config = dict(
    n_head=6,
    head_dim=32,
    attn_scale=0.177,
    init_std_down=0.0672,
    lr=0.00883,
    grad_clip=0.5,
    warmup_steps=200,
    decay_fraction=1.0,
)
Each number is 500 + 25 x the weight over the matrix's rms, rounded and kept within 0 to 999. Layers, rows and columns count from 0. Numbers have three digits each.

# layer 5 MLP down (transposed), 768x192, rms 0.0672, rows 634-706, columns 0-95
498526460459475476470489529469516507474474524507535494486470486533455530477463500534530535500488488485509508497505482520496484485514484494539519477508501518466518479493520531513495503514487500490490477527518506493510505528478493490493561475488528520507555485543513517524474521538474542529
450501487514523440543471531500453509456549539522498467504475495534477522501464508512494480535534504495520466519500494481482511516498509519486489550521480476541507493534467452513512498511466484492467497548459504478587503507513480472532425483451518497461519491477535490502522533508460500463
525557506502514489499453538547504528499500494510475506494491478534453471486496522529504472518497485525436482539541517507486498516510525458467453520498496493507522513466506550481468527470507506492484512521491515505483523469508597511485475491443439504468476512530456494477501513482490494495
510490460480473487503480537488526494514486481543494487496446479502534509466465490482492479483497490512536460486519503506550479512466456487528535463476500524476553475482528469487504489518488494475511512468488509509462486531522496527488524477528464460506490490536466498479520512450500509533
452490500482523471485461482496520503510507502408518548477513485457488537532511506471517500536474566519522509457532523485506481548491528469512481476477512550500467517555499507533497540522509486476479500519509449524518468535485472479503520499538461510507473488550498479493486517524520530474
509498483468515501482521451487484504513529460539485477495525498488465470495508491507491467514477462511473479449501493466528495551506532480484457501523462521511484495492475484534489518485524490477525515510492442523465492499483516482554472510509488512463509503522471493507480494499502528474
545503478514500460532422497494473529485490491509538488495506500482499527475493512512498498485529479476540537529518521518495566436500445496475490491530491498515504493515454496509572482509484515491463507470532458503527525513500525472524443475521501485488462512416499541537514509551472465494
519505509483498465512476484467467511491534471517477531493509563517552512512478491507497524491515496509528546508465467460527479500474525500520518487504481492518516507513548543452532460504524465545520470493495535500525536474480455488491488492512485486457505485470476486515482511501514483506
490509518537443497529502556508489519481510499537449484468518485503437467473487511465477551514506519468468495485529506519478484461518486499474537512486470510497505497533488459547465465496503486531535499481506472464490506502480474500561480474512464501507528550463485515506549467511483553465
437512540483485528505508467482525523498493507472513524464531535507467492489566536461480505490531500519541478472476516457519475515477502501538550501492478529455485506519543496516475495506466523537503507501474510561546459498463524549508467514500478530502500457443468480471512531513533502506
523530468488492545510453528511540495515508491482532488500516508457524505549504528449502509511490470520566509508476507484522515527511458530503536461471472468521483485518537518490514485449449477546546511455538522515538486492476529505489485495526494491545553488502465475503503502441510527538
522494501492485514466505523495488453469512501512533522493476485495478511522504517527503480488520493533472471506454488479489525514512529522518483457500473509499529488510527485500507486483490519502531489515497504494526501478480503471515499459515517497469463481448477503522503500478503495513
508509463573453488496521492538506532512487467478523523514496506494454488477501473512502480524501504503476503502527465513479520484501508471438487520510519460516563472489474515471482519446505504527508511479475480485487551454502509507522504522504504513504538516472536467544488538463496502488
511484500507508501509479557458519519499518489538506484524510495492473519458524499497546495499509510509516497484485510521512487503510514504518490512526509534502514545475532530511509526523502506489544474521518498477495493544502498478506484511515563506506513504476482517486500475530504490453
514482493491508489487482522473489476498506489492518498498521452478472509511543477494478455480525502512475498508475535497489497504497512476497506495509486522526523505483514518486504476500467465482505496494519496521487502450496506461519480514489515499460474500544481504511515555481550495493
499482505533509519464523553483491516503496488520525516512522517506506514483511490491542503498490484497495479500508486523480499497469509553529491481459486511493490510542492503516506490490487506518486526502512507490529508483514504534514508526538491489533499530491498518515517480504494503465
514505507527471503481539516508485469502520467490544497432508513503496506457474486508535527576537443462495551513511485539495449506457486491510523534561467559505500479528471475524491508477496457504510513510461481460484547527490492495527504479475485518527532477541453508494500545490526456499
484505514555485516485533549533508483500489484507460492508478483505482502486528511505467523549471518517528513512484483477496461495522472530541511465544507492447516501491418524511506508490496546534518528466483504521498527491506554531493572487486463499497513471495530522545488502479522523527
496500523532510522510508480508503493539503510480546435468549483516510509492539475491499563528526489464454480478458460460537522457514462511492512518490516500501491510516465451550472512515502503529471525465528506432503499498542496494502502464504478468490482482461515508461539487513510504509
469475486496502535488482526489518522498471502482499453486502502508510472505489472473479501527500510487483526501457503472479482489474460458501472529471545493478503503510484537484485526513478506518492480534488476514483480531503471473537487479523516454521487459507476526518493486531490506485
486487534496499536486500492518519480523476483524472497486543510481464476509500492554491545492473513543481508540481500555542503522493500495534542503525481543491437537510480504503500533521519454503498522485524458577527521485540503500484492477478484494478507510488519531458473522474526501504
528533485468590492514514499539511432468509496514511522528555477454510430475492456499537499501523494507484485565558504511524533511497505475493531512551471543524520504526492464441442504468530494526485480481539497504544529539500508466520475522517520500485496522520500509539483485527483541512
504503467531457466502480488485479508477502499522485476507517489532502467483488518482498496473514511474483436480513494484515536524519464511496524532508499476487532514490499490502515500477485574496514489527543503513464523454481527511508479504478562517492515505527547500494483484536514482495
514501528505498500495557545477500504489485531526528556525511543516508479439524497533503512488472550512527497505509472499529516510484523509520470491438500486436492513488536514478493481515512537508494477482513514514501475507545467529530502517474486482507528522537516496508544479522466523532
521501462511492510482504498515534492529494500476528471518488511529482509464503515526485516482543522493500538511487533544510502499502501489462500514444521484499493538558457483520429530505487497491477522482477521518510507503492497465537523487510518483504477483468510528486526519487534520498
538478486474500493520485479485484501522538524522497477511490480494473531518521517486524514520557509494537468506527538503474498478489454493484526517551483500455498502467554484485470477502553513513520520507480497462517485490509480500494510482501520506517543491503525483462497512436535510522
502474492491498483480489486520471489513509521498498521462509478443527525494483504493498528503443499456512504531518529484498502520471547521479481475502503495488474486436487485506516457502491502487501550522518532514522494461464529478484523468518496519510508500501476482531515527512494539500
501511495525532456518526453497539502495473526479501549503506483501504490497520453509519468511511512527484448512495461476467490465441524491530472514509466504443516534503518488509497521514452523481496478531488488511526496503462501521468498533507490506468516474524453528536488488529481486491
505485483479504527461429485490492510501517506507493468504557496459495466505519467519449524552473535449512528508514481508498480480556481510502474469463574476494540490486519483472513521478444517459499493480502514502541488500547508519519502513550466563515477473458514505492478493481453481498
471543518504469508496540475478515482484467503495492486493500490515506535484460480486514521507519519480496511518500497516471485465493463504527501499519496473502517487524513462536503503490480496506518455474468527500501521533541507489507484503508507481488513494524525477522468487510509513507
526444522529491515510496517536518497483479512497520474438500512470519494489515483456515491475514507488554534561467505503454542477515503521490524492520461513527469514477508524483518504491524482494507540496517464531517512524492502527501505468496458520504482524478501502481515483510486461480
548498512446478418506455520542463500542504481509527499482512516456475526480458477522501531446482543428498489510476495449509478497482553434490475493522487494527487511538517544496523475527520481470475499498535497511508465466534496501457513498500517515493469539513537541546520579501443478460
447501504525498511477475504498538464522480535504505482500510527493496500522480494519466476533476499509512484495533534482496504479521506498492503490460478491506487478519472488506469476469529526524485503501514528521466539523529484449517511500484470547451528499541486470501519468485439492457
478465542507516508512550482480454526490450479497534527507530501505507531522502471477519469489501497503523511490477459526528509454517517476479517525514491491511478510516540472488469501555480501524480490497477506535504516502489506514526474513532486518546546504518519515485497500470506522503
538484499521484465488494528530540564494529493445520514515524479474493563482459483495487488506484470466500527487477508531502477473524494537528475539531511493517549510477501491455486496495494521538503503531485486489478504491508481475534466429448480488509548502502490500498492522483472473465
470531525544503501525500474476503456483542519494541520516490509507489495522485539538512482512490480499521486519506519496519495478452515512475532531494511457481473506493454529516504514511477481464525485479531503493562506507514482547484518485497488545517468474530522493479470467481497502501
446485503486463530522529475495495525509532556516512483484491516496539502499502565489448497504530523557489509491519464428476489515483510481513509505531452489485516441478510511538498488485502466474521511463506529522498488500501532554493486485490529516479518473458469476508465518534493499478
521499484475482509500507536493502474513497517510526551506482479513475482551470481481517534491516481512463475515478471445499458482519514516493507507510499552455513493477517505474509493487537486503486503504509497500515507451477501521522486494486524522525476490482500512484490473514515481516
472459448496480498450477442461502450494483518479471455459494508496473475511482503454500529494515462526500497465505496507522480454461493517487507454495540473545488483476469502544505505506493473500506535461481522475477498494491485485512491507500473537519528542526508546503494431485540507521
498526494480482504537565508470499488517502531467523500517496509537519481547507530512506491488502509537526491498528480493468467458494519475487512513512455492492495494519476544480552513523511482530486496449472501513479496511474536452528509485499566465529532458455549444534512537533528473495
526537512514539502491524517526470488524506494455524473534503490499551557538474544509489477488505479473512479555525519456528495512502498566527489487489535515546501486486537481498486524519555523500493527503520513514536444499510507487496504499517464513563518503518475515514497492517535474501
531500499457505487493460491479538516514479524484470504509479461484521474544477538491498505496520472477484469486521497450538473495496497519454511492486482526481476511481532545541494551463481508483486464432538492459467508497533514521480512488571457505498510476531491502518498499490521536524
496498475499513466469498500516492541498526466507477547485511496474516540525496541496497491516490499505544532513520539540496448455546500487521471483512514459476475499469494440494462492515519504500531505496519520505488536520487517484482479487501487505523488536519482549505502518467476522477
496524562473502473529486503530494501481485508498485492497495557460502486483528495551479538526466484510558530496568481490473497489499451491517491482506513501512532467501449531498490459513487463512492489485505476536501455518497480467468509542501482514485486501495525486527480507461492514470
472451486505575486533497514501489512504486536502488550526481543488522511484488511545566516490484488517482489507490505518524478548480534499497509470458493472550511498491504477453476563494506540520479500490483467516498501545520478485507535483499455496524509505473504531482467489490483465513
499496509521518524529477517509517475530481501502537510483504509500540549497510466496538490489532474497481492532534527481515533500546453550489510505473537520488513552538500451502553517533482531492488482506499497508475558522474458490494505506504522485521467506466553495498508506512511530499
530500519511485495508542502487497504496472486456480518570534520509541500540517477531525526481492498505501521509492537500506562501463494476478506504443426473550507473546491478505504512465507474535502486508487519514434489487459487486521495504489552497493475497536521564541475451494502515477
478530448503511513547531509487521509457485480522511460490462511554512466503471482496493511512538538464504470523500481482553480525513491500519482487516494472535499450459531516490488461507487471518542549530478509488496508514552520470460498485475534515503505515450519495468515498526525491502
467509511504464489461521490510500493485484481489488504526528553487506509440462470464492482542508497511511462511465480510512522516479475501494488496551538514502427474513450498459478547493466423536489503508497514492477519400490523498485495499511494510544530517486479472479495447496524509565
510529489523497518493483519446498517497544491502490480471510466510523486517514485508524486505559500491530499481496476524558528497490533480509518547519516533524517522503491542521475544492514486534477514483528476513517532489549479484536507478531458459491513508562520515530510495464496490472
524504503527487551472517514512477497470484477498484480517485491471487487532501480462548525507480482507463488451560486503479486492493538507482510548506507524538496476508493494501497512512479514482495549509511535495487474447482496473498521485460529479519432510525468502516516448465483469489
516469496515492460449532478521503487528460479496486497476467567444487512474479515508417527481457504564469524506558462498488465516505517466495543540488494521492512496495529510561487482512552469470517512533502470504555493507525502525479529513477539536500498503467490501454431497535483448449
511503506491493496479474484493490496531473498512495551528455478530511482530507567513409528482487508522550511462499514482502494521537516435482488508504505521493468524494478497504508462497553535468468496475520449563474507483493463440527462481458506520505523516526547510510514527514530483497
530492502503508475503488527512499523549510521521521487481452512505496494472477500473494496545543491479486479518467479514535523530498513529478456500504479478498492517491502511488502473547554508516477497502502471501468484516473508472505499484500515476481523438509480502523452503493479524484
500459476490545527486480448517507513533554480515506424498454478449440527522551510488455454499448486497477467477476476489509560467450479469485503511529474543513453521482472491479473515465484531513525461494515487502482545488486501489477522509496521423504504453510458504474480505547463500520
498508501510514520501496545450526492538533513464488521480525518532497516521498495452509545508497474509520518502521545508494544481536467527525531517522506500479452519539495451486518486550492468486479493554458479542489522494485498460461515483497485483470470527504512547468449487467545503519
529537507500500475519506518462486503502478515491517500545474475472471534502496525487513499495523483484531503496494505495516519514502538493530549491487480496554481481457487518471461488520492525525492481530487479504455454518495516501480480485509490517533485523500519516512510517514482477471
534532484489548495481453483493508482506483512492485539454513465509547461527471533442511489484546503504502499492490505491516520533476499521497505503493537500560480508436475461494514494519481519551521461493527521505490545479518545478515495483466515475455480507530474535549476464484477540539
508520477486467509484509475535487519476526472482525545484470450479492495526518499480472517542494540501517500511494515491510512506526515501540456503484482495497499485506519512479497485497492524511539475479517517501509505479507449487515496492482527505465507481494513519529470485493473525510
508536486442491533489498528516512520487491523515547497479490500503520484489490463522511493493498490501485505506507511464511531528558496507512514470496476536484490507482498492523544454464491480484502493490497509523480519500467529485516509460507498501491502502531482526493477498477498542478
501496511484486461472537510464548524516511505498481514450501502519532519500496476481509533487510516428492497521504505532517514567479455481532464462481513545493466494521448491462502477503503510531509494487521461478543499488509452498490497479496511459516514509537550489527510511469517478500
463461445517445478533512503525524465543541501513491459486483550502496493448501528530506472525490527565532513524461451484499473511475497482499522531498508484491468518487501479513497521473534463529473546498471521498481508498459498497479484486500503529487467436496495471480514515496493531493
487511463530521500520517502518437544494514518513454526519516543514534443520485489499472494568512498506508499491468507517479508533472517494453500522443498495486472500506485493466497500472513527472534494518532504529497486462502515511467504509514528502488499484502470512528487514499492499507
475509483514498498528490527518546483486518510524485486513487468506496479494512473514497535464475518512479477536480534504479517486494487510509464502432520540511507500520453470491493523557479480505501534528474510485494533484458516489509532515485486524503509508507487446501505507505530512444
533459472482536497483441502508482481515496498479505549497525501495518452492519464472464511489480494522522505492502474522469478533458492478497515536493499484529489475510507512466506490496514522543502535498564566485513466464507455547513484494532513537467517506524525475505518537482503501535
470518503482481497517499499481485494498514506550505479508484465522506485516489511479502496487502461508518505514538501520520497516552479464536495458496460499540525514498553487524535471486497560475512498509456528484497498492493507505484488534555476546502535494486505468455508539545481540499
515516487530508508515488509449485480509469479510562487487465542531523490456465547461515481468546511523481462524516499475508540532475528510551507505489459524513488496489468475483495460511500471526504530497481543483478554496476491511470482474465531509517517518483468471509458491520510500471
515489540518503505509524498514537514490500530513511506519484498512490522482498491471513492507533523491516483479500509464518519498522492539506498508495477518490488512522488506506541508494489508498501492523525512466488503498460478523478521533529484470507478507511509516542518521514498471489
490471523512505550507547507501477495487500479485540513516511556457513498510482513507529528502527507445554503483536495508489530502464504541481497515481525545467515519532496496495485493507506504523536522455539507472517472466519489512530520511502492538520528483511501504489529497499499525522
489514473515513516466475533542463502481519464458499508484533504503513486496519501479495502505471514516564514532515475535506516511444535501501552485543473449501520505498493514505504474502496474497490498520463504495467477518525524467528520529500482514512518453473454485496502517521561512476
534504509505501500468496480511523513468508514549499504501511483506473475478469493510463523518521527525470518546476452501439501518536497531510455519483536525485464485472497509549494533539533531461502492518470439530482503510465456491543553502521474476509515504523527478449500490459523507507
511469449548499468488462519482490497499525501505517525488493478535514496471513453472492505522471521494504518499530489476442504562491482459513442514522496517512500453490472545492499503494533535532435539531490496491544503520497541471470579517507492477523497495478454465508502515531543542577
490488533499474494509477485459504485490491526487497460498517498502511511515509524505456467479501532484489526504506532487492480500498463503454498487492531509489472513548493503531482468490502504470492499507493508471505516503501527493469491501480520496521516464504522515507486517493525472498
# layer 5 MLP up, 768x192, rms 0.067, rows 635-706, columns 0-95
502510474466493452453515491481537472473506473515539506490497515496504521534445504466544458501530518520477544525485492529510495515476478527492504490530517525504507497527502473564534541462524499466491518479458508498519483486467492519507537495467482511484460520493491551502507489473522504451
487487482458510486512506478495526479485485505484512478524494499467487509513510501510518473523527519522481508529514477548505477463505485501464468494523545528510513511529475472484519504483457486513498540477468520483457544515521462500495494499534492442498529490465492474468472510506516546531
502545525516454456501504456489467523510515506510509484516495514486533507479513489486519514464509544550496531478437491497482505474503490506501501527480502505509486474498506528496507526495495534515515482481508517590504489497448497501493458557474523554528515511485529498497504519496504481520
536528497492521476484527519498533488467508478495459501524510487509478479471480526507521488452486509534467508537475476534483508467496485523538465517454478487511492487502504512508481441469464534504530460443512513524489497513536480481457530515502505534494521518473508540553442477523470516529
457494496499522479507509523483472490528492514505501531497517508522536502513477498492516528508480512504454522483528473468496538498478500465491505506546527495529502478526496482469487507511506549520500518469432507499466509542518476521468500521478527525529505468478485510460507483511517519519
553485457502473530518536521488509510494530530508498524479474529461499417522483486534484508530478524491473530522482467498505472492435490497491496514514581485442507445499497481488488537509437522474433525528513481525523540476482495502495496514480520523483523496483457478513505444506560519521
525503512513506543537462500489499459480482518479498517484499488508518490564504463485527488562513517431494494486508486507499510534511498477492484537538478512487484514515535481479482507517496504503500505491460511445515476468485496519475512560472476524510504524538539506457491503510528456532
527559502523507522504511484515479474500452536505459522504510520523561523494492484486492495511459489471477534514492492474487472470509499535481503531524511512472466454515494548493502484546490508505468517519581474516481477480518490505508500491493502491492485521460462497461489516467509499489
463509484483511535475513481482510533545531470492547510486495545465549509530511447502509507517522531562444466469477467511442506511528508527501501492480510537508513464522535433490551497514483509493536511485475472493561507503513497560469504478530519527508451534479484486501515501523522537468
542451503489527479511486485465503487514510509495505519543487536471527515502490533477484503527504501485534489487461494478508483496444477539519494466486492517515468512477530523489532482535488520468513461538432506468495493467473501466463498520521548537533503495489514495491511454500508508527
499500520539518482497489514506531464536483469502511513505504510487495517530517521502506521458533525504520477500477525542473508491493485525480509479515516498484523464469497496525491472517497524460479466531471483467518500517508553462483525488482537515490479494500536505486491520474514482512
526500494527484491528499483466506554478485516499450485534536520510508490509502431539489502501516532527498487497415515528473493453527492529475484514505475495567473505537533500499503531471504506553558503506502506478518502474495521538486506485475490499492457518515520516491531476519478498444
480508527477528497492507480462531508504516509484448510489485511519530499480483506503474507479500476467538497533516471505485547532498495486481479496484525519522469498522425548522554538499488472459450533481498490501511457505462514534499523485538518511513476493516512510499495571481457531494
482487510509515507474494478466532474499493473499449531527467524517496518478499519500477532460493524493545485497504512486476511513496493496457489490513494493524479522527492512501492487492475521468517507476459521498495506552527490509550518456505529517496461477511516461477483463489487475506
535490509520494467490523507498537506470517516493526537510490519507469513519505503467495496509465511485518502512493497483518467513472508498504502501479485496517524498477512535497495487473552530498506481468491455522529517510479493495523515506498501461480475488492497537461486473528504509506
552500491498545460486501479521516491496438486523522468525516519504541505529468428478467534512522524530509500510518484491490477499492484450477518518521517508495504536497533511520502524436479436480486557494503509488558506440507461498461478493547482467496504531541519488489538487507510502528
503463511480516520460499491465495530509509462479520535534543464495466522488498511553486514459496568513492503520474469481497521495525484492528505512524554495479505509502478500493503517485525495478534483530477441502505529507514539446548511487487487510491501461473518532494519471473490520468
490500517475545524496498510514490507512524517465496492493460469519501517508471506507466505505493463520475516512510490500471460472474471528493515461518506510525458483527486499482504501508507503504547504518519565510464515499478496506517507498476479527511522510521502522504505509504580515504
520525489467471480521555449487466461492523485510502498506469517461521502502480540509550479454483519474523509468549507518499490491508509518506501516550435495514483517502510454520487469469536498520509538451535497524502517488489544541449485542470492531479536524495526465469513488465513476533
505540500542503505507509450427513477503483535486446500490500534508470489493501465461498507538501494524481494498521496518479440459475497517497512479491531497502475511472496465517456425461496535494493469524478519487501446432543501528487511502468464498492491533501523490486481493493524420510
457538478526498486499489538467475496499466520470528520449513524480488508552502520495528481487461431508469489515506486529488528527482508484484540488508478515536466467463523499523469492539518520450493415469523525515484523505526511460515488492532527478488475509479535536461499426473529474479
502500490493487548506543494497490499498487490512506523471501530484517491513505486505450529450512511539490528520514505477504457510514501487488525513467500509495491470525462482496498480475496478487510464488495533471502464472521504494487511524472524525497467467536512503479465512485488470485
470504512521506469504516481473488491481450468479523515480471480499478494479509479514524498505480537545527493499459512495415552517468492524499501503491511517526506453517468501455484479429486440441475507473501483494519492469480467493487487487476488502467512493477491518478533497485499507472
486485497476525489503486501490495530475532494521509526510522526531470499473497502529524477497487472530556492478469480518472538497490490528474529510491505508546475501492512520458511462478496490515504487521522517476510497495572510547522499512506481517498525561500484487504456475546458509486
443526498511459501491508481515502531480510519513512506472546510519507471494477551547478441456455482546475474509516454498517469493489510511519514497480473503518493496497492522496469513523443517466498498545521505571464514529534514521511519502517444519446464548495465519534501493503507532466
498498517465504494505492494454469534525483531511512514509487494521489513518521475513468521497475503520459528524522514524511466500525494504475493521463551525514439491465523506513457494514536507516448489486481515496486465457465484492503493493511537482520504486502511472508492488483512483498
536486479551478498506498465500488505530477502515502483441449507471497523518454549485498525469489497502514524527502504502503462493511497523450535503480489469518474516504501491530474534533499504506499490465517487474497489435511488554523556510557510477540487509493546503441547518497498502469
505544515497446495504463511474497517470439505528491472496508506483491476546465506530511467433494430551510554512516472508473544480449534510467483546520493507506467521484464505480533498507517484449507472466496532505498535491533484486467503502459491462512509560508517493506489508496519508496
549492510537553492515509485507468562493548508506450493526475548514513488539465511522514486523481478492509506530502484518504494493494475474480477499506505517495519497477496524450506529518510515514493495505479495460486464484491509529523500526496484515495512475492517547503471535479495501471
516524490503524543478538470443512521515494505482513531508505491479481519511498528568548496489489489472441467470551492491494470427477500505501495474481524520525459509524476495518517482434567511488491504474508498497525460499511468496525491514512485478463509505503499486432521514501476467502
469501476557487539537517482486514512488497485496484484543494527505504509529471537433528491542495504527465474470490551478469528569571494474559502573496500461541500522503480479497501509505525449450498507513479538523495487499502506521522508521459510503479515504505514511501482456463551498476
534500488514485455475496517537510492511490474473487490497531527480517471518495518507510507504496498530503498488529530503486497535518519526469513549514516481480538473498529495497534482487484458497472466486495499461515466523488497484524512468515482530583490530501530530493478501511483490542
478532485471481498484499510475524502519494507442505470507516525475458505489536535470484485538503554522504467476513486500464447482509499528557514532491521503511499491501503483508501501493523456453539484472542531459488489514490464458527468504515482478496501450448508510504538487498508488514
475487478508538502505520462509537488499480498545458474517511538528517449494481574533525522472527514503476520522464472540460505522507481500478481497556487519523493514491512524510491514492455500525569509516499535460521503473469507507533498536500484485517477547504483527504523496479500523484
507494550479464510540469505474491513506515524496478496467538468455485512486496498469492509504482482498516542508525559555482506479489511543499466457485534502492509529548478481525547541516468524457514482506519521506502442464465471501552467518499532529458523531504528499552531450512491519477
452502486458514519486476519487479522484505503530472484507501524493503549522456533517488534497471521477503495490544513561503431532514503499456491445500488488492516495499500502503584457466468520501529529486490562530529544494511485467473528520525488515493532559485537517501522491492491526514
519465492529479457492501505477528510514477533495506521483492495521559483506507498492482513476500483536468499532500489527494452467522478530526447492520519468523465498463468518532467468504491496464466512485512503519517502499529472470549485515483483532500504483493478491484481497495538534488
543558470484505517491474504487536500472460491480505517483441500519507560527545485522463539537547507540515557463509467470486536500510522463472486513473509495490460492453453454485481500504534484510500521513511501517533490499475487474502501498480502492518504508534503493483545463470455518485
491520488528556531469518487514481510523474489497482527501513482496519551499478464480508508475470499552493508484519508478537488504501489496491515466505457492511541538497495470510427460501528504499477457457496497470520509492527514525511497499479484459498509490476525513483495544470507537492
498493431516461533472503504469506486490518517516508477485509515497479518493517491516483515487497503526492513480537512534490468544488519521500500473525522516515513477504449520520464494495494500498523469523525528480490453511479469527505484514542448506407530501527492491482545527507521484507
504543522466491458472586475503511511464501530526501506512496512471475557514536484508536461561529484485554490480479510497501518467501521466484499478488501495525466519515495517540526504517517504511529523497471520520490515492467501498536478543507502567520503492520506478504549518508520497489
432484483539448522512503456535470516507510486441491490473511491479523504500514528504498476522500529508468481494520447491481485489527473516478534496500514491504451496515513516500499521521471518524462496526465476484489516498482474535510505483537467500514553489492493464467494464458525490524
472507494497562507478499484465470488515505438557510493487502466514469517505485541464506483546474529481533495498516493478532465468503482510472509498489486479470491474508525454493544502515491522537517520510456491506506521483496472452513487508525524497514507477490511522511525531500504488499
522556497475526536486506523482509504472471514519482434492497555525496494493498556483458522474475485463482514470493436534473459470473512536497544510466486526468524486484464478481513499522481513482558507475481506471519474506520538468472525527472579506487526493509498509516478500443463527515
469501532505480487472510454503542509474456500525510430516554526564538535481494539498468532521510485505494502519424489497504497484503463457506489524513516460539498494566506558520491506469502463477491460524468498541497492512500479495516469467502515484486539509516512482468504501484471473465
470510500471513503484485514479508487499487489510513520528499504481515476507468546525493486478510530558534515532505499529491493513523485501479464537539493523508493490522546568494543507474498454442503452520482488484487471517492454582495470484517502496501508528544491462483504472501479442503
548513556521479550461510488525504501491457487482454529519485440520521469483513488481506483431505505550464490501509471507505494510470473502512530500524487507471490495511474533476479475546537510460479474499499544476431495507504482500511534527494466502493520490518503504488515489497499505516
541506467561517511482501450502464498486514484486496461506573456511500514519482529505525466496441489513500467468495463480471460472523460559505496519525546468479507493500490513514475479493470520533523454525468486489496527486482522498502476510491499489540495469504488487483468524474506505481
510532502507495530493538525496493505495485501522518503491537537463512463514487471516466505502502537487441491539496474510516502475494465474546490474477496513502521513498464494527476481480505458472508509488488494517489486509480488508524523492443485543487529509468518459434512496487496518517
508517514458500560491547513469533472494497540519507525500523494566541486532548491530452480510487469510537506514459475487497497485498476529482430485522515501497512462505523486482505527497433471470496495508506503509457490501509490530495515486498511498484487518470486484491531489481468511481
509461516501478486459536417543532478479471496519498486471523454526569488499501470480527532498514510503482480470506533503484496474503466498490502502563512486488473492510523483468522480519542462506486480542520500553509495532554480486468512537451534486522516482534508532498508488431513547529
451537482491527497474518494483506482462510543515474471488573489524529492557523460532496466481484490496496495463526474481452486515461512507513539499491514516495560499495493523528456519525494527491519519496525518486517529499478522515506506511497511452478508521487478474528497477470478537489
543485524521516523475505461470535477463430526520485475463510520515506465506489483474495496475516465536479509475501501505546503531480479501499543510506504507522472534511485479521475506498552480446526503560495472503508503515536510480508553477500516501519554544490469487481542500523469525520
513530475537493481527552489501510475487483526532481480421436433482513490470469485525499507502482466524548493521507486515491499493517474553510498550500516482500458513512487524530533481506497505482481483540512547538534458516430498503507489502509519562467505481464486497516494531499510524495
538502553490515533501512464503503504497482519504509500552482503493464496527501531566529497488512508491485482475525484491527476447472473500449503491482516488515515501474474501552475522464524505536482494492487556491526429510496515515513523540524484527520514539529435473467503511512492489516
475485454494506491498512519511450528523522461506537497498511492474503487507489463560550477483529524522525515493484466502485524468500495478478530558500532525489466488546531491492533484519492451527518525438488473478536545453514511496499520461499481522490527523494522528505515491517530542530
526511528528510468497499494517470538458514553503483530479494486489454512516519484516511498518503505516498481505540495471472511517520506486518527518539509513518495541527487456532491533538522518520511457512479493501508522449509497515488479473473492484522508554483521496492493546495488501465
533475497479509505499502460499483476537486474529542499509456500523472498490452526528493520494522507504494529502487491458476497488472520515506485512474470491468495483524509492498518499535519529484515509486488500500494470514511516492473510476516508476448518517520512489480488501494516492485
505532486511536471493456461480517506529512518486521482513478535485498525524456519506493473514515518480531503514504494496523506497484519505465459499474504544493536511497501477524511503495512545515506549447500487483518500510494465466511535501487528487498522492502506499483468480510523507487
471491520513491525485492468489512507465496469509534484464500516524479520487451494529461458542536537533520518458475497503505480523515481535491504460491457534525494503534496480459475500496532502484549459523505557510509510522480507487515509521537471522498474493492495523552493516535498468532
488521530480529497537510505498508540541445478499529491508514497484466477519523467526531480505538464519475521506501498506520528514475483544431504499505513507526464497484526490497483540495476493512551502546491507503518533559511509512459497506501511470545508527502528456540494483507493504484
523521512521491474516543451524515539517513501514488505523542496465491496520457465487503505445509516521470473511489485476497475493519514502488461509506535492470493478482486501514522498514500496502473464494477484493479507515529436503506492547503469509527520501499498506496522463508469521478
523521479471493486473511487520473488514466437455509498503510490504479502501486543503524442505557515495473517494484454535472507515503515490541476514524567517504468503464446519484521530471508491492518504488500463494511507508505515499517532533495492472518490559491510528488478498521547528507
513520515465489512479509536485477531506488492528483491485502454521487508504474538493499490473467542528509489502462477515487477496443465510522495473492545546499483524486532462466505489491477480476510500519491480475493541516505515456482514506463491477481475502485517519522520491512503503525
473478487532472535515509573486500519470500518470502490514545496483521499514509521483493536498506519488518525497471463484508471490482514499492508497475487484499500486527480499504510470506503489485493501504523490495501527485529535461480504506489525495475470492498477495465548504490504524464
507497492460535526508539489532528461506493500481468506473486479525464479488466490512449479443454476520466476508510526489504493505494493473527508462508492480514479502481508500517486520551500501498506503468508495509485496506528507548487508511524524534503508506467541467514458534462468511512
490507468487499533479481497497472504507510466522474479480490475510504491552508492558516494519497462531502569534506468534525501502491517517517516484540496487498509488506504483483485526531559463509488496513482489550533519542516539479519464496518523562456526500532505494458482461485506533502
474547501491535458478479488502499531502530485526462482504480489497480525528486469486494452503514498541465527552519485512520489446460520478515537507462491523499508487476529511495512495500519476498486495516501519516511521524484527504475481487512471482475487500524512479477476517516541504492
472523479492507469507520482511523537487498499530478509486484526518552494549500498515486519500445481484481516475466504506472478490521523502520490503501469516450469514504514517579484457487488522511509503484492484488515521470494498539516511524514504469539466496521498453502478489493524456487
510475558476544539510464532486530494519481489546466495463542484521523468514524518492491491521485471506484535546466490549485513455485523467488508516527498507459490519504496477495514516460499524511491507487471495542452500485510464543546458479522492485535492471539473496554506500468522518518
505511495471538461467494481452537475491470519514479545513491491515559487520487512548475509479478527466555489487485487509498479504500462505490484487504494550524493529473484525473515458500507449495487493490512460519467516519517496517506471500512538520517521486458471476499481515497501473515
510527464525533456513487464481484488532493503487492530496466501520543494496463468481544525501452471526490497478531471495548485504490512519472489489501505511541509511454473515477522495562504518543490496498477503489494467532505466483496491499517482489518472507487496492501526531491488484525